config.toml
qk_norm = true
init_std_up = 0.0255
dataset = "wikipedia_en"
Each number is 200 + 40 x the weight over its row's rms, rounded and kept within 0 to 999. Layers, rows and columns count from 0. The size before them is the row's rms in percent of the matrix's.

# layer 4 MLP down (transposed), 768x192, rms 0.313, rows 379-412, columns 144-191
094,159,185,240,162,231,175,195,241,210,185,175,235,201,126,200,168,208,152,157,213,180,188,188,227,137,181,224,123,177,197,164,123,173,179,204,201,211,189,233,169,132,286,160,199,126,254,177,165
106,241,255,221,169,191,219,173,185,237,176,231,220,218,218,106,121,147,147,183,145,277,180,195,231,211,164,149,192,212,243,176,167,177,85,137,217,222,171,195,211,228,203,231,262,316,235,215,206
090,138,223,206,187,187,181,211,221,211,205,287,146,147,180,151,237,230,275,239,230,207,239,250,220,188,172,166,243,261,204,150,263,254,183,155,235,234,239,173,219,160,212,199,253,253,189,161,139
093,137,218,258,248,200,165,217,214,218,167,195,155,217,197,202,178,176,168,242,220,208,196,287,201,232,202,218,217,219,233,181,168,232,248,229,159,236,147,213,144,232,190,238,241,178,230,225,146
085,176,202,171,191,184,229,149,203,189,249,265,180,246,211,111,252,182,251,255,244,155,218,215,175,177,246,169,201,145,252,204,213,177,137,187,228,136,181,226,228,226,212,172,160,274,222,170,93
103,229,247,183,113,207,137,208,193,214,235,215,268,227,205,176,205,131,166,220,190,249,212,56,199,253,226,204,198,183,197,212,204,234,210,176,257,184,216,255,166,198,178,144,274,244,257,230,138
085,238,169,255,224,147,230,190,181,210,169,168,217,195,207,109,133,300,116,151,228,273,243,145,253,186,196,153,237,191,233,278,202,183,140,270,200,166,269,226,269,183,211,252,211,183,223,190,229
104,154,156,194,152,196,187,167,164,188,189,183,122,70,170,134,229,242,240,152,255,149,206,292,139,203,286,149,206,218,156,168,134,199,254,175,203,215,276,158,190,296,137,192,220,163,181,176,209
103,256,154,231,276,250,237,210,218,189,225,154,168,199,194,114,248,131,178,208,150,180,314,192,160,256,189,167,195,233,216,206,252,189,201,256,164,198,269,113,264,168,184,176,210,246,209,186,211
089,235,170,192,175,182,181,184,208,223,264,173,159,162,193,229,264,174,308,199,170,192,172,153,300,174,213,280,151,171,176,190,257,209,196,204,165,217,157,259,185,196,124,185,184,215,152,262,236
102,204,210,247,170,228,193,166,220,188,216,226,124,164,187,266,228,225,160,195,312,220,218,199,216,226,273,176,245,155,284,138,213,172,255,232,223,220,224,153,232,219,258,231,217,254,182,141,205
109,128,179,200,210,208,178,173,237,186,194,218,194,176,261,211,196,181,236,229,192,142,148,220,201,238,200,182,191,219,213,253,200,185,170,228,192,242,165,191,214,167,175,212,236,190,140,191,101
089,240,190,277,161,243,284,217,212,195,172,128,246,189,129,209,211,184,208,247,195,160,214,252,130,209,157,147,211,241,239,205,236,198,219,213,91,218,257,237,217,191,245,163,229,181,176,195,155
082,211,192,228,215,161,244,144,219,153,157,187,205,201,223,181,243,215,238,228,170,220,163,225,188,201,171,214,254,315,138,141,163,241,199,211,189,196,212,188,154,165,198,223,248,205,197,190,126
118,169,264,263,239,294,227,177,176,255,259,182,219,214,184,141,226,121,160,180,188,181,210,162,244,148,280,168,169,180,246,175,255,196,183,248,162,204,219,159,213,195,207,226,162,224,153,187,175
091,176,204,106,186,176,268,189,190,142,152,197,248,195,156,244,164,222,232,251,192,176,282,172,187,228,186,247,153,155,177,150,104,286,207,170,191,305,214,192,170,215,189,215,229,115,216,264,183
095,149,145,213,272,158,190,150,249,252,201,196,210,135,167,163,162,195,164,178,168,203,189,220,124,198,275,189,212,223,222,172,264,266,170,220,231,174,209,249,200,183,208,229,268,247,316,223,227
102,210,255,163,197,214,161,184,203,193,149,184,306,229,203,219,205,151,232,180,204,217,122,232,223,230,184,182,190,176,206,59,124,167,201,237,197,228,185,203,205,201,166,182,209,165,208,225,238
101,211,175,207,223,215,275,154,162,205,231,218,295,183,164,172,220,169,163,141,245,159,200,260,187,179,165,211,240,296,167,196,277,316,220,174,156,145,247,248,199,202,237,171,197,194,176,247,236
114,220,219,285,182,179,126,196,154,107,112,175,208,199,214,211,254,242,195,183,179,178,183,223,232,149,226,211,185,221,267,165,246,187,219,206,153,174,83,170,211,175,249,169,229,160,172,124,169
091,173,209,192,238,200,162,187,220,191,201,177,226,212,170,201,226,188,182,216,198,214,220,210,150,204,172,193,183,229,235,217,172,176,309,222,173,181,235,200,94,221,176,261,170,185,208,213,288
119,147,212,111,212,263,176,208,148,210,253,209,111,178,203,178,119,225,256,219,228,197,212,185,230,155,230,219,229,205,283,208,215,165,201,165,168,231,224,201,249,170,208,236,248,224,149,187,208
096,275,188,219,191,163,271,169,154,204,169,176,222,214,174,272,162,220,144,207,229,265,241,238,160,270,244,137,238,241,198,240,153,229,124,126,179,176,139,150,239,132,190,205,202,220,239,181,211
106,217,199,222,182,181,170,240,202,142,115,185,228,230,235,209,277,222,173,162,214,235,210,194,278,197,245,210,201,207,187,143,133,286,146,143,262,197,224,255,171,176,230,244,183,167,293,207,207
100,236,271,192,150,225,158,184,188,186,185,234,259,272,226,196,212,206,210,273,201,185,204,237,114,258,231,194,237,140,170,177,209,240,185,158,209,245,261,202,158,199,176,161,268,183,173,261,183
095,196,225,127,123,234,172,270,192,200,187,204,159,182,272,275,136,232,170,250,238,187,205,209,219,187,173,249,208,195,246,224,209,167,235,228,210,203,184,178,198,222,251,162,185,156,127,156,160
101,160,216,227,176,139,221,196,228,198,139,182,213,287,189,229,152,141,264,186,155,238,218,212,257,256,205,234,183,128,191,176,217,215,95,250,208,248,194,190,271,213,196,192,211,202,220,150,208
106,138,166,251,183,205,146,196,217,249,230,170,252,213,244,175,180,196,130,208,156,217,182,205,170,160,219,162,150,172,124,179,246,272,179,124,195,81,157,183,166,274,237,174,191,153,272,236,216
090,233,173,248,225,196,213,209,181,216,185,190,220,212,125,185,275,168,139,153,180,191,274,189,154,168,255,129,101,182,196,184,216,249,130,216,212,200,247,190,178,250,235,220,175,115,191,145,204
096,153,222,207,203,177,217,232,145,230,222,201,103,139,204,242,190,230,187,217,254,153,212,115,163,134,160,234,256,180,229,185,210,180,221,208,242,266,200,251,249,204,178,159,200,219,230,260,239
094,140,141,183,182,229,209,114,199,185,233,208,253,171,197,179,184,163,204,153,159,200,224,192,211,246,176,125,127,178,231,229,282,211,235,233,187,189,258,172,187,247,197,260,207,219,151,249,117
102,266,156,172,139,222,185,194,266,187,200,218,171,166,142,255,243,225,284,177,230,259,193,169,251,253,185,164,177,190,231,207,266,216,156,196,170,139,189,196,225,248,243,156,169,267,208,141,227
097,195,233,238,198,81,162,140,250,171,168,198,236,178,177,160,263,198,139,250,157,286,159,166,209,217,161,291,176,245,111,166,170,207,194,231,181,236,152,186,174,187,233,207,154,146,237,243,147
115,154,186,168,163,147,153,237,177,262,290,204,248,177,179,256,149,170,141,185,97,192,189,178,201,200,204,254,180,181,137,234,184,166,175,181,206,134,260,222,248,257,187,120,152,110,216,215,172
# layer 4 MLP up, 768x192, rms 0.187, rows 380-413, columns 144-191
102,224,236,195,185,183,228,199,242,245,243,262,224,220,185,216,203,186,170,226,224,193,187,229,235,160,127,189,217,166,213,183,212,135,170,214,250,171,178,207,207,217,264,116,182,159,207,162,124
098,192,253,233,203,242,220,173,201,218,233,136,176,223,148,241,190,174,190,214,234,199,206,181,252,186,187,158,135,172,85,183,265,173,238,227,94,210,230,190,265,158,263,199,189,149,151,179,185
097,229,223,199,172,183,108,215,139,219,227,162,91,186,186,222,274,170,201,225,239,189,274,220,256,141,191,136,253,224,170,230,175,168,236,186,237,194,246,110,217,213,190,203,179,258,160,225,208
096,188,188,216,199,254,176,205,184,195,149,143,208,166,207,217,217,274,191,189,224,174,228,213,204,260,180,257,200,300,155,204,223,199,217,195,149,153,209,202,256,133,275,221,219,156,171,208,160
103,264,212,167,174,157,133,202,273,143,197,167,234,186,170,227,216,264,229,223,220,186,234,141,154,232,211,156,219,227,179,136,209,208,221,176,239,238,150,226,211,275,178,220,171,181,199,180,216
091,159,264,137,210,208,223,210,159,142,178,239,196,211,137,280,203,185,259,171,262,259,197,232,164,182,283,229,194,195,213,172,184,148,228,162,227,175,153,171,222,206,200,175,185,163,87,212,209
107,194,176,220,253,263,228,180,201,221,193,109,226,105,248,174,137,209,212,257,216,192,254,217,238,158,223,109,227,270,197,207,179,140,265,174,205,201,222,185,221,164,182,156,187,208,224,223,160
102,214,179,187,158,170,249,158,195,169,120,281,219,177,186,224,230,220,235,193,217,231,274,175,303,212,175,179,198,213,198,223,243,202,259,226,282,155,212,197,208,225,248,158,205,168,231,269,209
097,200,231,205,181,222,182,206,210,116,144,212,197,180,204,160,173,204,183,225,196,206,235,192,184,146,268,150,244,232,138,236,162,200,200,155,277,113,224,171,150,192,270,197,178,198,211,138,162
105,215,260,194,168,206,190,182,179,162,186,247,148,253,208,235,218,195,239,79,218,201,203,168,152,339,264,195,209,273,180,205,227,227,254,235,159,217,129,136,110,181,219,113,195,227,228,194,154
110,140,229,189,85,132,224,276,202,172,194,202,189,139,166,195,190,231,153,217,230,220,122,205,171,264,260,203,215,201,182,190,185,170,243,207,256,215,155,280,231,150,221,139,211,183,178,222,161
095,225,224,242,185,220,219,204,221,199,188,87,225,319,192,189,119,236,178,163,176,228,247,187,191,226,224,265,178,166,197,188,168,156,270,188,203,195,212,217,217,192,182,208,196,172,198,163,251
090,223,159,186,229,271,103,218,193,214,242,189,240,288,174,211,165,243,160,111,217,228,200,211,205,142,247,169,198,174,149,202,201,172,218,203,187,173,207,229,237,215,240,181,227,225,231,223,243
107,261,257,213,174,269,147,231,209,248,254,123,226,258,117,162,235,187,220,193,216,206,216,183,223,159,186,190,218,149,203,201,243,275,233,256,156,226,243,172,162,228,237,265,184,260,235,242,202
095,228,235,184,211,154,255,144,189,220,159,137,205,186,193,264,186,101,178,244,118,223,194,170,203,271,166,188,214,333,171,175,169,155,230,184,163,157,117,245,203,178,143,104,150,244,165,191,214
097,207,147,138,245,158,124,157,211,246,208,222,194,200,182,172,223,219,206,202,165,203,124,192,185,191,222,298,224,195,178,244,218,151,239,220,157,183,265,194,222,145,223,223,182,229,226,217,237
099,209,151,225,157,172,195,186,210,172,192,269,169,253,215,218,219,235,196,214,225,169,251,172,203,195,211,115,142,204,200,234,169,172,219,126,177,164,211,240,238,214,189,213,231,187,263,192,154
099,167,214,164,216,265,201,219,168,142,236,152,193,181,242,192,184,184,188,189,142,168,159,226,204,199,192,190,191,208,200,185,241,152,278,169,197,284,134,173,147,207,160,152,237,235,195,225,221
107,145,181,244,191,127,123,264,150,181,147,255,141,216,239,201,222,182,226,149,188,215,205,188,213,186,197,199,168,154,217,199,196,241,243,184,206,184,129,192,170,236,243,129,207,138,171,150,243
093,228,167,137,171,276,271,158,173,225,209,243,173,162,280,204,212,129,145,178,123,264,226,145,249,189,256,160,223,255,204,201,228,186,188,177,215,217,236,244,160,234,234,247,189,232,158,171,186
113,187,239,192,172,193,251,187,174,238,191,197,225,134,182,203,98,260,240,171,202,261,195,204,196,175,269,146,207,206,159,232,237,193,232,214,152,174,159,269,240,202,170,171,184,141,151,204,191
093,180,155,208,176,189,138,233,212,147,238,197,269,220,199,222,190,198,292,176,222,174,205,174,161,201,161,184,276,183,226,238,158,211,224,131,219,153,172,253,198,206,200,269,175,187,170,179,167
111,253,192,244,183,153,119,135,208,144,190,210,247,189,276,173,147,232,226,150,136,250,196,209,192,192,174,210,209,206,197,216,233,267,166,172,227,144,203,267,183,109,197,247,184,196,248,246,207
109,284,248,219,221,206,204,207,156,234,164,188,241,253,217,233,214,202,150,254,200,237,191,174,179,218,212,266,235,158,174,164,186,196,198,226,182,133,261,222,125,221,207,112,206,237,195,198,148
093,258,183,220,164,134,220,172,124,193,148,124,164,244,219,250,138,240,239,225,207,269,146,143,256,96,188,149,235,227,191,210,165,218,164,226,167,177,222,211,190,211,216,160,277,257,254,224,196
099,201,257,187,175,178,261,234,218,198,221,239,242,187,137,224,193,199,201,204,210,162,152,145,291,115,226,188,166,191,201,164,151,179,232,166,194,199,150,200,159,128,219,115,172,200,228,147,128
107,236,255,209,239,186,182,170,186,217,188,203,247,210,274,180,172,219,239,153,123,225,196,140,213,181,229,133,155,163,152,231,196,179,268,144,243,172,213,273,178,242,177,232,215,135,181,232,153
093,211,220,228,207,196,147,176,164,163,182,181,187,176,68,226,196,214,214,192,227,198,209,187,212,172,203,157,185,187,184,230,228,283,220,181,226,221,120,128,201,185,227,273,198,204,200,190,163
100,235,211,190,198,249,227,195,172,194,161,269,168,215,166,173,139,216,244,214,204,208,159,169,241,210,211,226,193,165,135,197,182,147,261,215,211,161,203,275,205,211,273,130,183,164,205,260,113
099,150,260,166,178,160,237,247,223,236,200,203,277,227,174,218,171,152,239,178,257,211,280,215,142,176,217,191,228,180,176,176,154,184,119,143,171,173,123,249,244,220,172,180,256,196,208,149,239
108,281,168,211,208,237,222,156,229,168,229,160,186,123,184,202,239,271,233,211,247,205,200,229,187,208,158,136,172,217,160,228,300,190,207,234,186,222,217,228,224,202,248,125,202,171,184,230,164
102,201,213,243,218,241,226,187,226,216,165,116,195,257,192,275,254,165,213,242,146,262,186,146,259,169,205,180,182,211,112,116,87,155,211,166,188,204,148,161,208,148,254,180,196,285,243,176,212
107,169,172,179,204,179,186,245,207,255,227,155,232,226,215,145,172,163,265,126,188,200,153,236,182,174,217,198,278,220,158,251,174,237,213,223,128,220,115,187,240,244,116,215,205,192,171,225,136
094,227,176,172,170,244,238,165,145,212,224,193,225,254,201,205,163,221,225,266,146,214,164,175,267,199,158,238,219,201,277,155,268,223,193,160,256,216,197,140,235,172,205,210,173,174,146,316,116